Part of a small language model's weights.
Size: 8 layers, width 512.
Architecture: RMSNorm before each block, biases on query, key and value, tied embeddings.
Each number is 128 + 24 x the weight over its row's rms, rounded and kept within 0 to 255. Layers, rows and columns count from 0. Numbers have three digits each. The size before them is the row's rms in percent of the matrix's.

# o: layer 5 attention output (transposed), 512x512, rms 0.131, rows 51-63,114-127,178-191,242-255,306-319,370-383,434-447,498-511, columns 192-255
# v: layer 5 attention value, 64x512, rms 0.162, rows 51-63, columns 192-255
# gate: layer 5 MLP gate, 1024x512, rms 0.117, rows 0-25, columns 192-255
# up: layer 5 MLP up, 1024x512, rms 0.125, rows 0-24, columns 192-255
# down: layer 5 MLP down (transposed), 1024x512, rms 0.119, rows 0-24, columns 192-255
o114 106:129117080141133150123099145104134116116161153148159113127124126140100113120125097106145183120129104155124125095118118123132160094099131155140128135051108131144139122095127178127142063122140142
o178 103:077138140161131114111138102101155134113145091103110140183111139122161090126169134143095112141138171176146137129137139166109131144117133124107137150093104164125114079116131151129125144117119106
o242 081:101164099157073053138106133090138162127119158129127128136100084089160075119142153112159108118111092105147161110122114159148129155128100135122096095163146083138152088151118166134102081103130106
o306 112:095117146087132101143136138160098142143105102122099147130120123087149122138144153145106077130152133127121129160124151112114133168162094112095149141176146073115128137159168108129142181095114126
o370 104:129128163158124141118105158191138122167119126145134147105192142167124180106129116151126134112113126103076144160163090128103107127166109102092135129160138132118179119087134107129129136137100141
o434 090:107128085141109140131128125093157141136158129123165102143154143204131120131128088115094134149115114143135141083115184131103159120125151098145126120116127212161128126128152156140125070103155114
o498 098:168107085119124126111099120116122094115149135178147151115133134121084087144138129088174161104113130107156131118125127149139147078120168165167123123083108110151086148113091123118113096165125143
v51 103:149134105126123165058118138148133134123135147170147130101071116122102100146145083120099120099127140117135110137121151132137108135113121127182151119146098148175128181124121089143121098155125138
o51 100:102132134089120104107097119149119125142106110117110163144091115107109115108109113150080146146152152118115083114168131124130079111143115163120138139140102130137136127148105154156151086160151150
o115 114:104187102079105051120136107168118119113120108123107149115108149115142082117101109127105150107158129126108092127142139148132082109140141135097143135146098119127119117120124127121172115172152131
o179 110:145090174092154124170124112115082151121145174129153115092115143129144109134130105141175136153134123099118154123125076128118141123107118126156148156122084100147106134143132110120105099120153160
o243 084:103143071134133110101164155152159157125137148096171137128167113114095143072185157140131157121134164182151089165119096141158166154100130081129108132152134085103151161136127104138107170071137137
o307 109:157120113171129155128127173085103146147150138137119110161151121154125129141140159123142101136117123126141168141112132131134156125134118138121106117101154144119134134111155111141089162090105132
o371 099:152127097136148154158121118134136092174112111126101095137157129131103158145123159114117085114170126113116123124122151138112136113090105106139106103101124134101114117112107139092094110116137085
o435 091:112162104101090075154109143177113111115120083124117114134106147109158088122146108117168160123111093155151147142122153152080128100113129140123148110140127116118077122156155182109123130151098102
o499 101:083145140103093125113108106129151114101079121134123136127104107083108106123109129127101135144128113141110077116143122094138098119150138166125158105142115135153138129130092169128192100153166119
v52 097:173128160079123142133082132133150102159119150099152156144125127101074128161114137137151112103148080117105125119123111145115140139114100144114134123119112150136129127123125127144136122125211130
o52 094:159132134135122136124113136143117130099153116121076095105126116125137142122152139150128108122098128127134142143113167142161136085140164132132128131170116127144162146126139157078108106151140155
o116 118:133104129131122147130091120144151135095161110125113091147126140128145169120160138144136144173049127155128119135111189151144112087123143118103141068172074090167128138114139134121130081123113166
o180 104:142120130122107103096145092133126176148136155135115161175146115125122133131152085133138111129133085178140128092129100112102132144111096074123107126142128187125094170140115135163143176140103150
o244 075:079137121087135148145156119157107118168116141152128161144115155106124120156159096119103194157135160112106136116101127155114135113139078096159114071106108161133103185082130113131133096111133086
o308 108:082136117128118099128145167113094114133076106143140153143146119135122129126079117108099145081181150118158151125162124079124156153122097154108140192112157129116168118156122151166148160118136091
o372 095:111127128157139163160103112113128114153127087129134163105088119108117119135134146090146087128164121104149155143133118140136126136146155105102159168102141111088123063087136110158153143162100151
o436 088:143131136134139123135161116127136116116159121120167087158118144133154179122152143135151170160089152173088096138100148128144107125137093140120160083117078069157117116142123140110130150128133192
o500 101:140126141126125137135083154127112120101157112153094116100106127140146135113138143137104108133099132133153115147112147149159110106118175118164135128159102116112136116110157119074091121119116088
v53 094:146164136134089122109172125104137160089083151128155188104122096106114110137168159158135159165119092097112146079103124145124126186099164155139168136158159118160143157171139126125153142105071127
o53 086:146165096127104119146145164095113179164112119136151135093072132127112126135109142125094131121083167125090083118130136116108147127153131122138122122071144093137149123119138173071119151117122089
o117 107:156139112146125098132109128073109151130148116140163117084083190163156121116126188164146102115103129110077125102129137091122128113178129155134129111119148129118125143137137141086175128103127118
o181 103:124128143150105145141158108146144129121117177135153158100132104088136144098147160153171164080127125100131137128093128170178132128177155126118134116129093119138121110106147163126139147098089104
o245 077:143126133110065137134109121173118101120122117123099107115172149152106106124130094146097146160142118132148138145145126142158152125140090111182157103119100097120134102127139132155099099134152136
o309 105:108095138110172110081109114174121105140145084103133122168153100146118153163159081122116135142143133128160165129136156138114154158111090104139125133132129113175123124131101110157113114178142124
o373 105:080082133127114111132134131137107115128127165176065083122202132111110139162092099089129139158129112188097113155138087155141096108103152162135093136148073139118134152105156109109100109146165163
o437 099:120122120151133133131118137105127129130108153133165126126128150149158116100144187156140136099148113149096150121110163091120122159161154154141140126139134141119107154140123165120111103117119132
o501 090:147178142130119122142130146095118188143096109112164161123078136139140126119092136135101085139121128107118090100169128100122096104132103105112112116111156100114140144124163140074139162120145101
v54 102:100103104134135119134145178104140120149136166106068131115118121168129100126165152104129143148110162055164145145125142157144138121120134108124127119112146168131084134104131132120109135102102129
o54 097:088099159102120155120167110120110125126125129139149111072126113135095147135082118103048112093124102149144145157109160138130104168131136085114120134096109112123126092107155124098150181138131107
o118 111:127123122095114126123121117131089140140151117145147122114152087115080128140106085115074117077177095157120121196093167141107094166129129124137148154125148075151099115122139134059120142125123099
o182 100:099178160170142117101136107096144128146126178135141111110109125108123156082144130122156121136083125081168144100101137111132133102139153144109148133110119130083122132123157125094083060139108122
o246 083:160103081111118120140194149119131109084108168167125110142130112131114146111120096129087125126113137157100158138134161132127129129048103083126150111182151071088124100094157120145095091132085143
o310 105:145120120143143139150114162133147113126138122130101140137133156111150142120130175132158147161111150135108131087147072121146149072128108167119102089169114171104134159102110105170137128126143167
o374 101:145132116136133109118105117139132134146141089134186131168136142133135120142149158164147125086101123111123134095116099140087155135139136177155110131182128141144123087182071111180131134114138138
o438 098:099128077123121088165093127130083131127114151163139129143140099087111077173151101112136092086146090159139126176137127160112124136150155112124117156137142130149096132120169160088106114114087128
o502 100:104121143124130147120149129113137092123128132118122114086131146167117142144119124118069133115139130130119127155141184150125105195143117072118113160087123070127149133122156117095153163152151106
v55 101:194135136152143084126135130141155159152123097118149111103147132128149076143182148140172117068084138156172140125149119159087160150152133117137154079141134152155139142153145107090182070146172152
o55 097:148156128102138114122166125127125136141071139144105132126163120126103149127128149121128118127099112108119125136138134141132129145166117135111118115154096082078138128132096131153114158141119177
o119 115:105135128135123107132141098117135170159116151119120135122185161124127147149114133129127135129116118108156155124133128133133135150157120103132131131155102126095120116126101143152122158145127166
o183 104:093101119129146084106137128148102121101106110100135125123072136144139157147151089129163111133141136126107158150129114134138163090149131131113158080132108148157125155128111111118106109095136172
o247 081:108124081162116138143130147155147132098138124094133143147146088136108133152082099108101121106180151118130103128078151144110153137114132130150107127096122100111136144131196158115162127125117128
o311 112:143109156139135155123125140113117128094152120144143114137114116114134120115136104085140179162157101148095117125105129120135101099116136167116121174132135131150118146111197099106141106125158114
o375 096:122160150159128134143143101136127066140183129136129108170123138128140135133142122108111122127183152118138101126103111138125126105078082126134110143103173157122086136100120135144122155139137077
o439 097:128094095162103143135138129117154100155137137117150148113107153126130102110129141142122140112129113085136143162146142137145110154158110153146129127149081156132107103101109090133149167167134161
o503 096:112136140083119150143150131114116166144090157113100139102179155119144169167092173135108104124099130131142113144147113166135127151150112121120111115151118131095119102121107147163114139132115153
v56 097:110140114139109194148165112091115141129193115146074139133101151156150080159123132089123096165130107124138074156134143110106143155120093125136078094128135139132137138123122162126124143126176142
o56 100:099106130152106138132170106170138124111118119120162111125144138150107143155102171097093167147099135134133125155121131149119132079104123127120116109141127173125126140101129160104155112118141083
o120 110:120080115132109152132167093141157101113109121094132136118120157130121128162111155110122155133121137141140099144127127117077157104094120130144078116138154153130115143113121166130156142082117087
o184 096:154143138118139101116121103115126145168127128164108125114149095100128101085139098140136100153110137119104117098149160114150143144123143088161111158138121107117140148116115133166140139170137111
o248 083:120125109141140175118095141153123110159093090113159113107132147098148173161107121125146107102160094122079127114122145087131138125175171141129137090120105088124162128114156142127159142146090122
o312 109:173100123135151123138118157123113143145160111147123111125115110121140099100139080145129107116123104132120122101137147141133102168155111106130162141112097139122121065135136093133119150156124143
o376 099:144145143103164103150102110120112124148116149107141133139134134106128144104132111162134137144206150157153149112144142087151100147126127171093119123134179089177143091160146108085105127132109136
o440 090:141130127130154177101118124066140087159105146103126127113120127111148120138099123133122122115141146117132123142123093124131202118101137109143071102103150135133104171121112121129129115059109112
o504 094:082097110164102158120172103173138133085115130103130089132098134156092137189108167116135163119129109134115116133092116130109131100121118140132112120140121176130125133111136147111153152127135094
v57 101:091163168157125147142136165110176138159138165120129138155157144110076141109146138120113111138112172134122116133169111148133133117132134164162133092113074142133102106143152102133101129112132111
o57 101:098122128105114109163138126115143153149146110128078139067098082105128149092119133094121095114134159168133073160177161146163114092130135145113141149122077155096170120143093167130107094151108101
o121 113:139109158093110098172141138140157165138165112126074128091090116105139106140095129104117124115159151186112132164129136145124130090115117159120104139144109135095168149159132147164086132119121107
o185 097:192158119139141122180079115119158089135167125139146096113130176162152142145125141134117167114103123130103140116111063106145109117141152146085106161160135152110117138111137114142109163092128148
o249 081:115113134104117108158156136103185135132140128146121140131152183093150168144115115150120115150140140175161154171139137093091107131091107121115091134104146149159119134110094169144171163163128122
o313 107:137134099191127163090119113131110088075088147170166140163167143115136103109157142143152146140120096055163137114110120120120155130131135113170140138137118115128118094109138106093121119126123162
o377 102:147083104102173101125135116136125140107163139132154112139153122159160118189111118109136127112107100109098106088103155105079123142109115112150130075145134126123092123115139168093191134140153135
o441 090:132103176102117075111101162150130130111137124146044095132119103107174139151127123114124116151104093138143135155140136134112138113113123166122109145142126137152137149134070137159112147137137153
o505 100:114117125110126115160137153128118133155109102120118130066084096103112127084114133115110152100188155169149112153146147128141098086117126147111130140111124150093179132140086156132071099115119089
v58 101:125178147120090106102159093161093123073124165098117114074127119138197092148079138161142125121101141131143079143179147134076100093129127089150094101138135138117095096142088161107136132114128147
o58 094:141118152136101122106162097140108145083128138143150132136127160169109143159109139168140120105143152148106101186128095169110136129118142096080144139176117126098104133144122161119125151109062100
o122 118:111141152106136118102134117124111145097133153134175174155101146121106124164138135159123152130143138103157137173116102099111105138111131129107121112165130112102117126133139169130122148107093126
o186 109:127104090164149142105167174119143110137111155066123160170136128161092128079114121135126098099121117130155076155172119136131136168108079145136114142105101138167149108116163102141144162168135135
o250 078:114154084094153114158137118128123115110132116138130179130113144132107128103132136118130115161124092116182124110160137151171134134142097108138104104117133156142118152130145135143084156160153089
o314 111:127122119172128140166092127111165100130124116112072104122151084138145135074100122109126136146144088142082155099113163125151156118158108136145186149113139136131135145128132090092140072152132120
o378 105:164139117102122171129130148157124152163136135147124102111085149065123125128174128139140145139094166118130158075144126117169171124120139128094100140120132122163126153139120093141072105127152144
o442 089:133124110112130110117122117093107139105124120134159199171133099092095133130163113115101182123130130138170136159170142068102102130105144129145108147124151123124115117126128126139119168120111169
o506 101:140112159108109099121134152129134164103137113142168104120122169152164124178088138147115125118140166142120129171082067162138108131142127092091134119161144122102095124133106145143110122107107104
v59 096:092135156148142144136143131134078105114110110126119124123131143119118133090113103098120146145131134148112144132086140126155130137115142107139130110148093125153172139118183076166134189114128131
o59 092:150113155107132124136147093152128143174118139106046155118122116093137132128100106152137171167127154138141083139134102145138119146122134139177130091129129104139169069121125122094111109152111109
o123 110:140114121099144157146121128125129116142096132154082136115150130102133144148082117131132113148136148155117105145125123124120105154136112141161130134125113106110156103091146135113120112195090155
o187 101:115082121127078170077138144068079118109087132139129102132143128140101167122133171149147150101116118114152114124093153152145129139151110092118117122142160156155104142130131124101140160092125127
o251 088:145150157129104148144116121121097142117133123130139110129163142183091136148142156159139118124111128112101150101130149124128111111140091148128135147128096164109118168095118119129148137132112120
o315 107:129134106124158101117129098096114142108177131099202136134116151115118120136173101108121088110105091144120153120113143141149132127114127141122173127121115158114078148125119088154142131057131154
o379 102:120118103077069123111123176143180122123143141142162116157129073143109146073171099126128089093126126155099154133198092125094127094137096165122123157139158119102084163143124111121106163137157152
o443 091:135129130152134160164109141113140102126095118155092100121108082119147094142100138108139149124112129174119142115109148152124145114151106132132113109108118126090162146099158106126117122224132150
o507 098:127106147130154116135133096154145133174121126124060152101125134110160149154104111165122173160143171125150098169139125154118135180126168130158141093120133096115178094115112161122144121148114117
v60 101:108144111150188189172096109139094162130123058126154122123134167105094103101136168124115127142138151119167107121112129155134165150120165107109114154141145103110130154153120152119141115126129125
o60 103:126118157148134129137122134084113147144115108121115150125095151114107148115079102140148159113138100104149143133132114117145112127125137117103143108173164115126136130097112156089155136130131164
o124 110:133146128155109145115165136111118142168133117114103156121082114137126129113097118128183136105128136116148121137128140125149080142145145107122117076156150116116141125100116140103136130092116165
o188 105:141107133135146116153141102115168131125169151142152147163146172090164146149189129097130146124085128168122138093124150152117117146168108144135061116165092134153093142115117086104145134130079127
o252 088:133129123092133121097137078116135141131146127117095142121149101132134129109133109134125102145124189117098146131085136119102107158089083102142090155097126083152105150135099144145094099080134114
o316 111:121078138115156143106109127144152122113092144146164089143158145177145133130138127150079142147174115128117148108104114112113186138107126168120141188102092143107130142165111118149127153159140124
o380 097:121141110100150101121093115105118098094114137109118099142143089143101097127143091117130116156126133139136109130154119100165133117135129137142149132087105119117135159117130124117110112138167116
o444 091:118120120129098126147145120111135098146166121103086154125117101134151133108108116128157140122178161177151152141156152104131101157107147110140132144149162136127105110111121112101093162103129113
o508 097:131151137142108135179137150109101156157127126091117140140091115119110110115075137126154140097105093109125131123141161133141121115114186104127110116157168134118140127097151166096173121110128156
v61 099:143119143193112155154147122111162143087089128117113110082159106169137096091143118129144125150126136128098152110127103165133126174143124085151123108130128131126120114122159117084162151106122116
o61 091:115116183114149144118159142171121147166147173071120153095124158141144125118129139137125094124133126158177106195132161134095126144126110192083107163129102128160098146172090156098131094125144150
o125 108:121134157136119169119147127167138129143130170055099154067112154148161096099150159127109108129120111198144121147148148137103120119108136129107124193099133127135098129140150142110164144155179143
o189 107:110110103114107160131137095093136143118088118154104143119142095075118162097143116120126073105144125121132142150112142104119118169154116116167132134124112096094130115113140120147175094148130070
o253 082:116158167117206169132124097130123140129156105101116135155112145143159129188117130119111169137113178114137089111101109114153123139127141078162158176089146122105131138133117132132086150113100129
o317 113:157105114109111071147111110119131143126138063178132098167138134122098154152125121102126158133129167112150143062125128144113149111143133121105120077151137132141108125100154090126095104122116107
o381 096:150121098146150095112088153050131126123094134154185054180140116132127147099102132109096152110114101135077143135114130100153118077157124109151175105127085146143182125100089140168139124107116154
o445 091:106125128116111148113125094143122096127135168104131129084100150156157062110137156160115099127094095126131119119162120144112117104152120115094078165137125132114121154127114134181181141158129154
o509 103:124138147141156126108164139169109133159144154064140151103143098122148146119157120132139094124101114126157117163154141118115145152100106208108131151116131119157118149153110163105137156129132171
v62 098:087089133155125134132125135113138148148144135109060106150116148152132144092088127112139104104099113123118140185121147113073103108133120132111176140066137098146163141129148151140168128111104138
o62 092:106139095164113147136105121111120116215100155091124091121101109173140099156179154126100100108130116116145129116100145130105173134132137147141114148104139133117161155196109145161150074100123112
o126 117:096155115105097106154081143115103112231108168141105111138131114126150142139132124078114125113137110110116120133113141121143126124145082120092154111107136139106126149135135122145153078089128105
o190 105:145144133099141133111153171143149116073166141128146168108149124173129193167136102111110118132156103116110133136140152157122103146188104176097127152122124108162126119130149131122145143146142143
o254 081:105150182158139137112161149171109135096103106130166120131147123126073165141112104122137128138142167157107148115106130101126166096136133099124206147127136120055134146136133158162118120104128153
o318 110:131132137153139134106156124135136139105128082140143161125117143122101126106116118178125152144128160109142106151146116111122115124132152141138107129133141104148131130099122135124090173135126136
o382 110:103116131118139114127154079130126165125149114121113140132111120102131111146081146152129185166165119163098168086140119140159118119113122151129083125152110137087095095099099121115103141182157144
o446 091:118133124135080116127079157109110108154117192151090132122132096095166124163123121128120119117091137096090133135150114127113109115125088140078175157155134099105110108105175141163155134106174135
o510 096:127125098127074116150103134114131107234097146112111117119147104185140121136180141122112104115118103129138125115124110120116180140104146073128153129124120162112150141189107116144138068117109068
v63 103:123112162134085128189143149123108145138127168110136129116122129096109107163130063154119096109148150125101140120106142137172126131137125087091110137154159119157119113097116134110174127186125136
o63 098:142117076128129114154182138168102147089129116143134155126163094123121122158120128050140103133124094118152119080116103073093116137150110110113090148123156125144164144097133108178118158144113194
o127 116:154121060077109109156160133142111157079153100128116117125097126153138096153128081109103097125109112129160103110127120056104112121160135096113122124099149129123158120103121119129145141166082170
o191 100:106149108083159155144092128106153108128153124125123129121083140055124153128149109166130119131104122145112115100151124122099117151144183157100125110133112109119103112131139168137111147106076065
o255 083:087121135108118172120146117122141124163108128153147112113040121133154131122113130136122141134106162145119084162112074147137131108118128140150149121109134120146120098108103148097137140149092115
o319 113:126130188162106165057085154144124133176072133108125162142135145147116141085137165157122116118149106136084161130152147204126142170116149137157127134118113115074124141174127139135114097120159093
o383 104:114126142143103123095160156124145101113109151109081118141132091160119134104090161171127178109120177133145168157129126159101145135145075145120150113158095151127103134150114133097103141109144099
o447 088:142124060137132125150119140124125150152150161141115105166106151127118095182148090127115102129140141132149101117103110057148157115167106118133159134106123133145148114112149127125133106139080140
o511 095:124152097116151126135163117166106142100127081154141122111158110153141097160140120038151097153129108130150109098111134096097092123143110083135091148103169092145153156105134086161149153162116178
gate0 107:117110139106116132139108157126126101124135112149152118138143125130103106139137074119135098168157116091128152132130116135058132147125095145094173148124167145168131125105155118162124101124092103
up0 107:128115134108107154130123133143113098118102110088120109159157143159157116130136095119157120115127128106131140116127121134112131162153092135093091130121155116175122121152143133156138120125136134
down0 080:154134114106127114114144094124126129134139100125157116113146155162135161085126130111184106132160095059116163161155070088125127102122118099150127127117137102156110116109134160131138088129136146
gate1 105:107119148108136105126160094137148144120136132149143167122127112116165126118126153130175137132135179094154132098124151106157137129081130120120091107120147106121100087161081146130131077126126111
up1 107:130103115135102119132148114131133111115148143101180123147159077161117125141130079128150093127123133156107108200138098137151087117150133089135105104133123148150142157112136110167141114117179149
down1 096:144107099112106132136103111146149112129136135167160089102129137129119124156133102119135115121102166152114150149148132085138102083156153143156117144143127151149147125132125132116123153096097085
gate2 106:134154071121117122144113128104122124093136140142175129177131132183127159167137133151114134125143140109151116109113141131109079144116129115152158131110097160160126121138156165155130148128145135
up2 101:143144120121142163125142159131150126144129144113152163132144169172096125128128128104138107106079136133113095122139127129108130165122114165114126171128125150154144070135141075111106143144178107
down2 093:101148104110155161121163134128150111115149108164132110168116117146130120145116068106142143114175164123186162104122074118135129119088139141154154103126077141110110107151130131171133117146200158
gate3 095:114137137137202151155126136165125117171148136102111098115127177147133127092119099132146133133138179173078152126104106148154123113139113127112114150117096132118073114131134130099155169122143144
up3 099:143154125161086132127117092153164157124117123070109127141109136145102145154100129133138121157105112112160147093133084124126189143179124128141122094136124140091130150120127116167138098136133139
down3 096:110138111123160134158106106168113129132111132127145140166131149124143137102176151109146118133119110137133134146080124136115088155157139090151095109114127122139108114150134115121084119122108142
gate4 099:119177116145139116157132108065146159145128157114130156152144150117108102147081109160116138138128099179099151140118150173127116143083140116126158083144072112106124105110127145144133141163111065
up4 107:153128113133126119115156110150143162145164138071120098117115149147173167134114114129152130132113132129147153128155117087080121128101171133130167116148116088108135094116082134144061105169150164
down4 109:149151153107139120073114131133151164139123122079128115113118127182100082138138121094164094141142098122156108121141128132131114136156165122130104100154106115124175102116082135125088099123152092
gate5 095:143089170139101102131123146100104121115110151145105112145128148128141125112128154124109160125091112109176135104103115096178131135120118093113138125119137143131160142107073117100141113127145122
up5 098:101182124122125151133131082119148171114158140100119144123136190166178105113118129161150091132144110183130096144126128171109096141144149094117107152147075069161103092176133123111107128122094155
down5 104:129150115118204188149143126113165119096138112165079125080134135156121119139144127135141145102120165136111063153127141106081100093128156108130191143100134135126146069144096115136125129108120144
gate6 098:161083147168130067137141118089135178134113146115118154088110125097165123141103122112133137150111109144119142144114112146105124119114139142106139101142154134114159156109079132075129103146150125
up6 095:125091195150101138139171115122166162087080090132143123132101152159110114093134160135099129144141099076103107094174076115135187070144123089105107126136112093121139062193145109076094105180127103
down6 102:085135135147148155136129092093080122140139097146149135154155144131128120111116154121147117105152135143134141145124098098120084109159078088133142128135151137152092103143127097114131125134111054
gate7 097:153150115115146108121114098119147113142150137123123135147098149053127159173078097152166114138130153114110185139188129161144119137120148154143110145088087120130142109122121182117147150117147136
up7 097:183113164134160163114096072118112110121163106137104109144112179147140124155124122163161112101118135143130144124186129116161165152086132131105136115097106151131125133184141131119138120142062084
down7 105:159137108133147173107137113096098102122102113115116154121085176153139105121113132138154095149139112125149125114151121146134146120121116116125116104091159120113120146125155135101154074166095171
gate8 096:109102172127113114158128174154122146116122145139144155123171119153120130160065147106103105115127127128123118130120178132114167133104113098138135137143104143140142141147097108107117132142142185
up8 097:151151154147137113104087160154118154161106169101113093132133123140074120118157179100124175121140091097138110113124132139127145127162175151145126112106161143109182138170063117146088124085154173
down8 099:150152184087125137124129173136110166106134110103123106153132153109127133111146148119137127116098140158116149141119096168124118130148190068123103122109160131128110126149089144113134137141180148
gate9 104:092151118114181119133177136124149143147134168113119106101138118121101143128133155084141081153120109085110159152115130107167091144116123093115126152157123110097133113140106157136144143158103139
up9 102:153121129146118157119123109144116118142123108115133155157148124114116120091127152135103109132109154128119099088089127088141157135108133095141117131104114122070107126135132100156112133137134049
down9 103:154115120159062098110136115127133138133088135123139137125123104150148128108058127103087099127123102128127109094165113135155106108125167101120111090115146108105144118106202122166148175176136082
gate10 102:096123118081060158142089165142114131083170161163113105086120145101166127115141122146135157125150141204184132121131129121111117098132146120129112132113149093167174121122154095120109124106127133
up10 100:139099078158178128161176092116105112104122154134162129121154103147161128143123115136095108097154147095141153145137153150145136114128112129160088115146117145117103133173105132103098145161142141
down10 094:113116109133137144108093164125141158112149137133143138115126113129123124113112075095101145080152132118142107117145158115109110128174123128159122150133169119125152134160092114118112147116134110
gate11 105:154135132122103148111101146105123160154166118146124077110050091122122131176140155149168072125148153134165118126109108134117144098116148081140090113126099152115116121137112121138113109137149117
up11 109:090124108117143111101120156135127149085094112141133165126119116110195097122107086133126147152154189131110105147083155152130095081177119103120162149100113131148150168115135135137136131116099162
down11 102:097155105112176120134130110151079145101155127139116091108144184132179147064088132137123162104137120159132079171092122152135101126132098084115151168173075129091133098154117116101109094127125163
gate12 105:082145166145092169133136094153123097145149115149117134168114156120159152175093116147169159091100140140192160149119152156094145113099130122143185137112125119139130110139124085127122086148120106
up12 109:137160188134119145148087140156171122162107163111133143161130139142126152124168094151098124158099118121123172097111123118134118095137130104151148082148186125164151113133079098115158156138140117
down12 099:148120144162143130131094188097098105177179098139098100149119114131124087136102125072139163127131103103118150121108128145117119081087146184172129148101165110148142096141165137150046120099112127
gate13 109:116156111120118127118127178147132137116126069133113177098137098118117108135100096147167092130124177138134130146125103147114128125147156137137119136157109132133120110105171116129161134127147119
up13 114:158116146132117113136166155090104151115128127132122126127161132133112127152161160143176152166121108103130136144093153078109141107093112121132132169132101115121110120174142112126147172149162110
down13 109:119121168099139127158140096107108140143143168121127121098158129101127144137119127092140125153121156115086130144107116111115148096119092100109148093132146072147142119145101145144157115101134131
gate14 087:082082127129088110105120109097146206142098117120123120165123131119100140109122114095161101160101114127136161140111114127096116113109122127101142157187141095131137143139160121121077130130120144
up14 099:166113125107125134161173119134131144128102108146055156102132110118120108134153131097142128082162154187151103116094086113128141122114115138154144142118147155120119116111116111169114099137160112
down14 096:119115136140122134130125130123158133160150126123133130111125143133114098126128106141118123109156130141133119119139128125145102075111187138150146157120146123133106124146199097136112127127117129
gate15 100:121129196112122147161119147113088125121122091135129135110119152138084165137083102143155138120156112125148148100145139150119143147132097164137124149104179099149142134121106114085135123105102111
up15 099:164103132167154122156148128163170069100161138135103105136106150134165110158146126161121092073125103139128117108159135095147069118145122130146130156168133140161120127132112103139132156104153092
down15 095:167166143140125115140152166123085114129123138119102140128089139140117134139139132149166109130174137123117118130121107125177078096101106139161147121108101115129115106152136132122117116140148122
gate16 101:129127094108128125131175151113112126128089115120118095124131108091103123120088163117100098138118132125104127110136108136101176108127147145128158161135137143122130100137152120132080165124091161
up16 103:098159145124159083102114131098166143118127138208060164198125122188173150153128152138119152125125145143143113149140140151119129117084112109095094105143110112123141133149102126125100128159111126
down16 093:108149121137139161105157120135137091091126132146083119130107171114142143095121151123133111117121120094112116103111136127161129081144137121095144122169095155155077138197119098139137127136086128
gate17 106:150137122166091120111137125123145133166119093153114096139092137101137151116143135113125128153140140153100166134125142087121122114145133079125153144114122134129151119191184129167114150146167144
up17 105:138154137100141116108126112134133129119118110121098128106137101095148149141116111089100083126124114128135119131105150081134150092136060136128125104140124129121136097087126191138094172119140158
down17 105:103131167140131100125142135078103172118120162134132165119154131118104151101146131079146152157147116126181131089083164151122141093120100125150165120145131109169099119119126102130174134146121128
gate18 100:116129121112093143149148096139124140095170116156108172142123129141120103129118102145153137116150138099168135129134059095169138165143146147135172118099084148127124126100115172145111110140162128
up18 101:121113108141114149135171134098116094101141186151113126104117118123131124117090113140146122127112104120113163120144124098113167154127156150102151155113118153124108097091164147116149119114137123
down18 100:140126096088078190147139117093144115132167129118151118168137151072121121133075134093142124100156110099150130112127122131136111128162114174117155129095118142100090111091162179113141141105137137
gate19 107:134136170146124100127124147112108143094122164130167122128142123142126122072141113119087130118131114129130136103147165140141124124142131098079133134121108159064121157114114139151122143129086196
up19 105:096151132069157136140117150175131132110150117123151167126135106109187151123131111159156136129104129169106119140128109161150094150116104158138136102164153098144157128105135132105143081125106109
down19 112:125106153100132112150097151108141123161160146094137164115141140107161218144147161106150115142155138131127135173141154104137124178123148115119112121125130108133114123095150110114120111147100130
gate20 100:134130162124133080101113107141172155151118118118088158123132121128139103148160114122114152128117151089102113132138134151149146143140138163110114148127154117113086090117150120092134129120101118
up20 108:088175126119157114130178147137093104140132132099119115125155108130103151111143083126149129104110148153140162133127140125116131090153140155138136135171153157122173151105126128134167140110129167
down20 108:117128099171120123100102123103114130062167154111106135058127120089101148122131140141121143126138155130164164074142190171135141070144133144176116139100140146113136143126129150126126159167078125
gate21 108:146159148159131108164085144108140176132156157159126107131111108098054131131134105089138092149154131129161103115116132137133134146097125130151107095104144156108142096150097107134144155121114091
up21 103:130123076115096112138113122152106209109130120144134106168137105120088135125131094108116128161148155118082109129120142084116161113138132099115121082137155117143124145137120145188117163114106115
down21 096:156108113127104122135149123128112139140097140147146127107123122132108181120147129171117103152155114148121092122118088136147137129132081136147163132128133144150132110098137160122146156164151109
gate22 105:160085109141137145180139111126150134147154123113134148095131141147132167067119139098174134111111090106131098065132131106078121118136126158107147157156127068185067117126118134100114122144095074
up22 105:131191122112141121137167110104126113112108157159115149096131094128108126155192100135119157097102115174100181189118133124151160153135109148121112128164122137077126125121125143156143088117115108
down22 104:124100153085128098126113127130116116138148143137084148110117122116155176121139147102138131142113116073156093110102101093162148147104107120141101144134120125148139153117145120098150127147143115
gate23 101:122105121157136099096168186139104122176107138134130106124127118107145129115165114141139159188103120135107139143180124129133168127129150082162115102119113130131112100110135123117124118094127172
up23 098:090081097137157104153090099103126118124128152089145122123132091127129098131113125113144136155169146191135097135096111135102116145115137179127118140120142162097145149072111148124128122069098154
down23 103:140140190111103128173141112113125101081145136124153156170145123144103113079142125087059115123131125116119139133148101120137133115117128147104129118114123148129105151131089147145093144110131118
gate24 099:144103123101082132141114138129107104131111146176152134120159133091105145081130110120135150102127177174082141113088123089098142116111108103122162130142151119139102143141123145096158133157131120
up24 102:109124147128122154117093106141111094134173148116132116145139127096141137064069106158168109176090137139106154118081167142119105147145122086107148127110171123145134149128063139090155128114150159
down24 101:098113094093111121107144084131137139113127149145146206144142119091125117094107120127138119113146110133107142118091163131169089157141147093131104153141132154121122148149108146081138142128112113
gate25 100:146130140105151134136134123178106076103116113180146132156146151176127122170127081098131140124124152096131125101131049095099103137115107113125129097140094128143170137112137118139066099106114111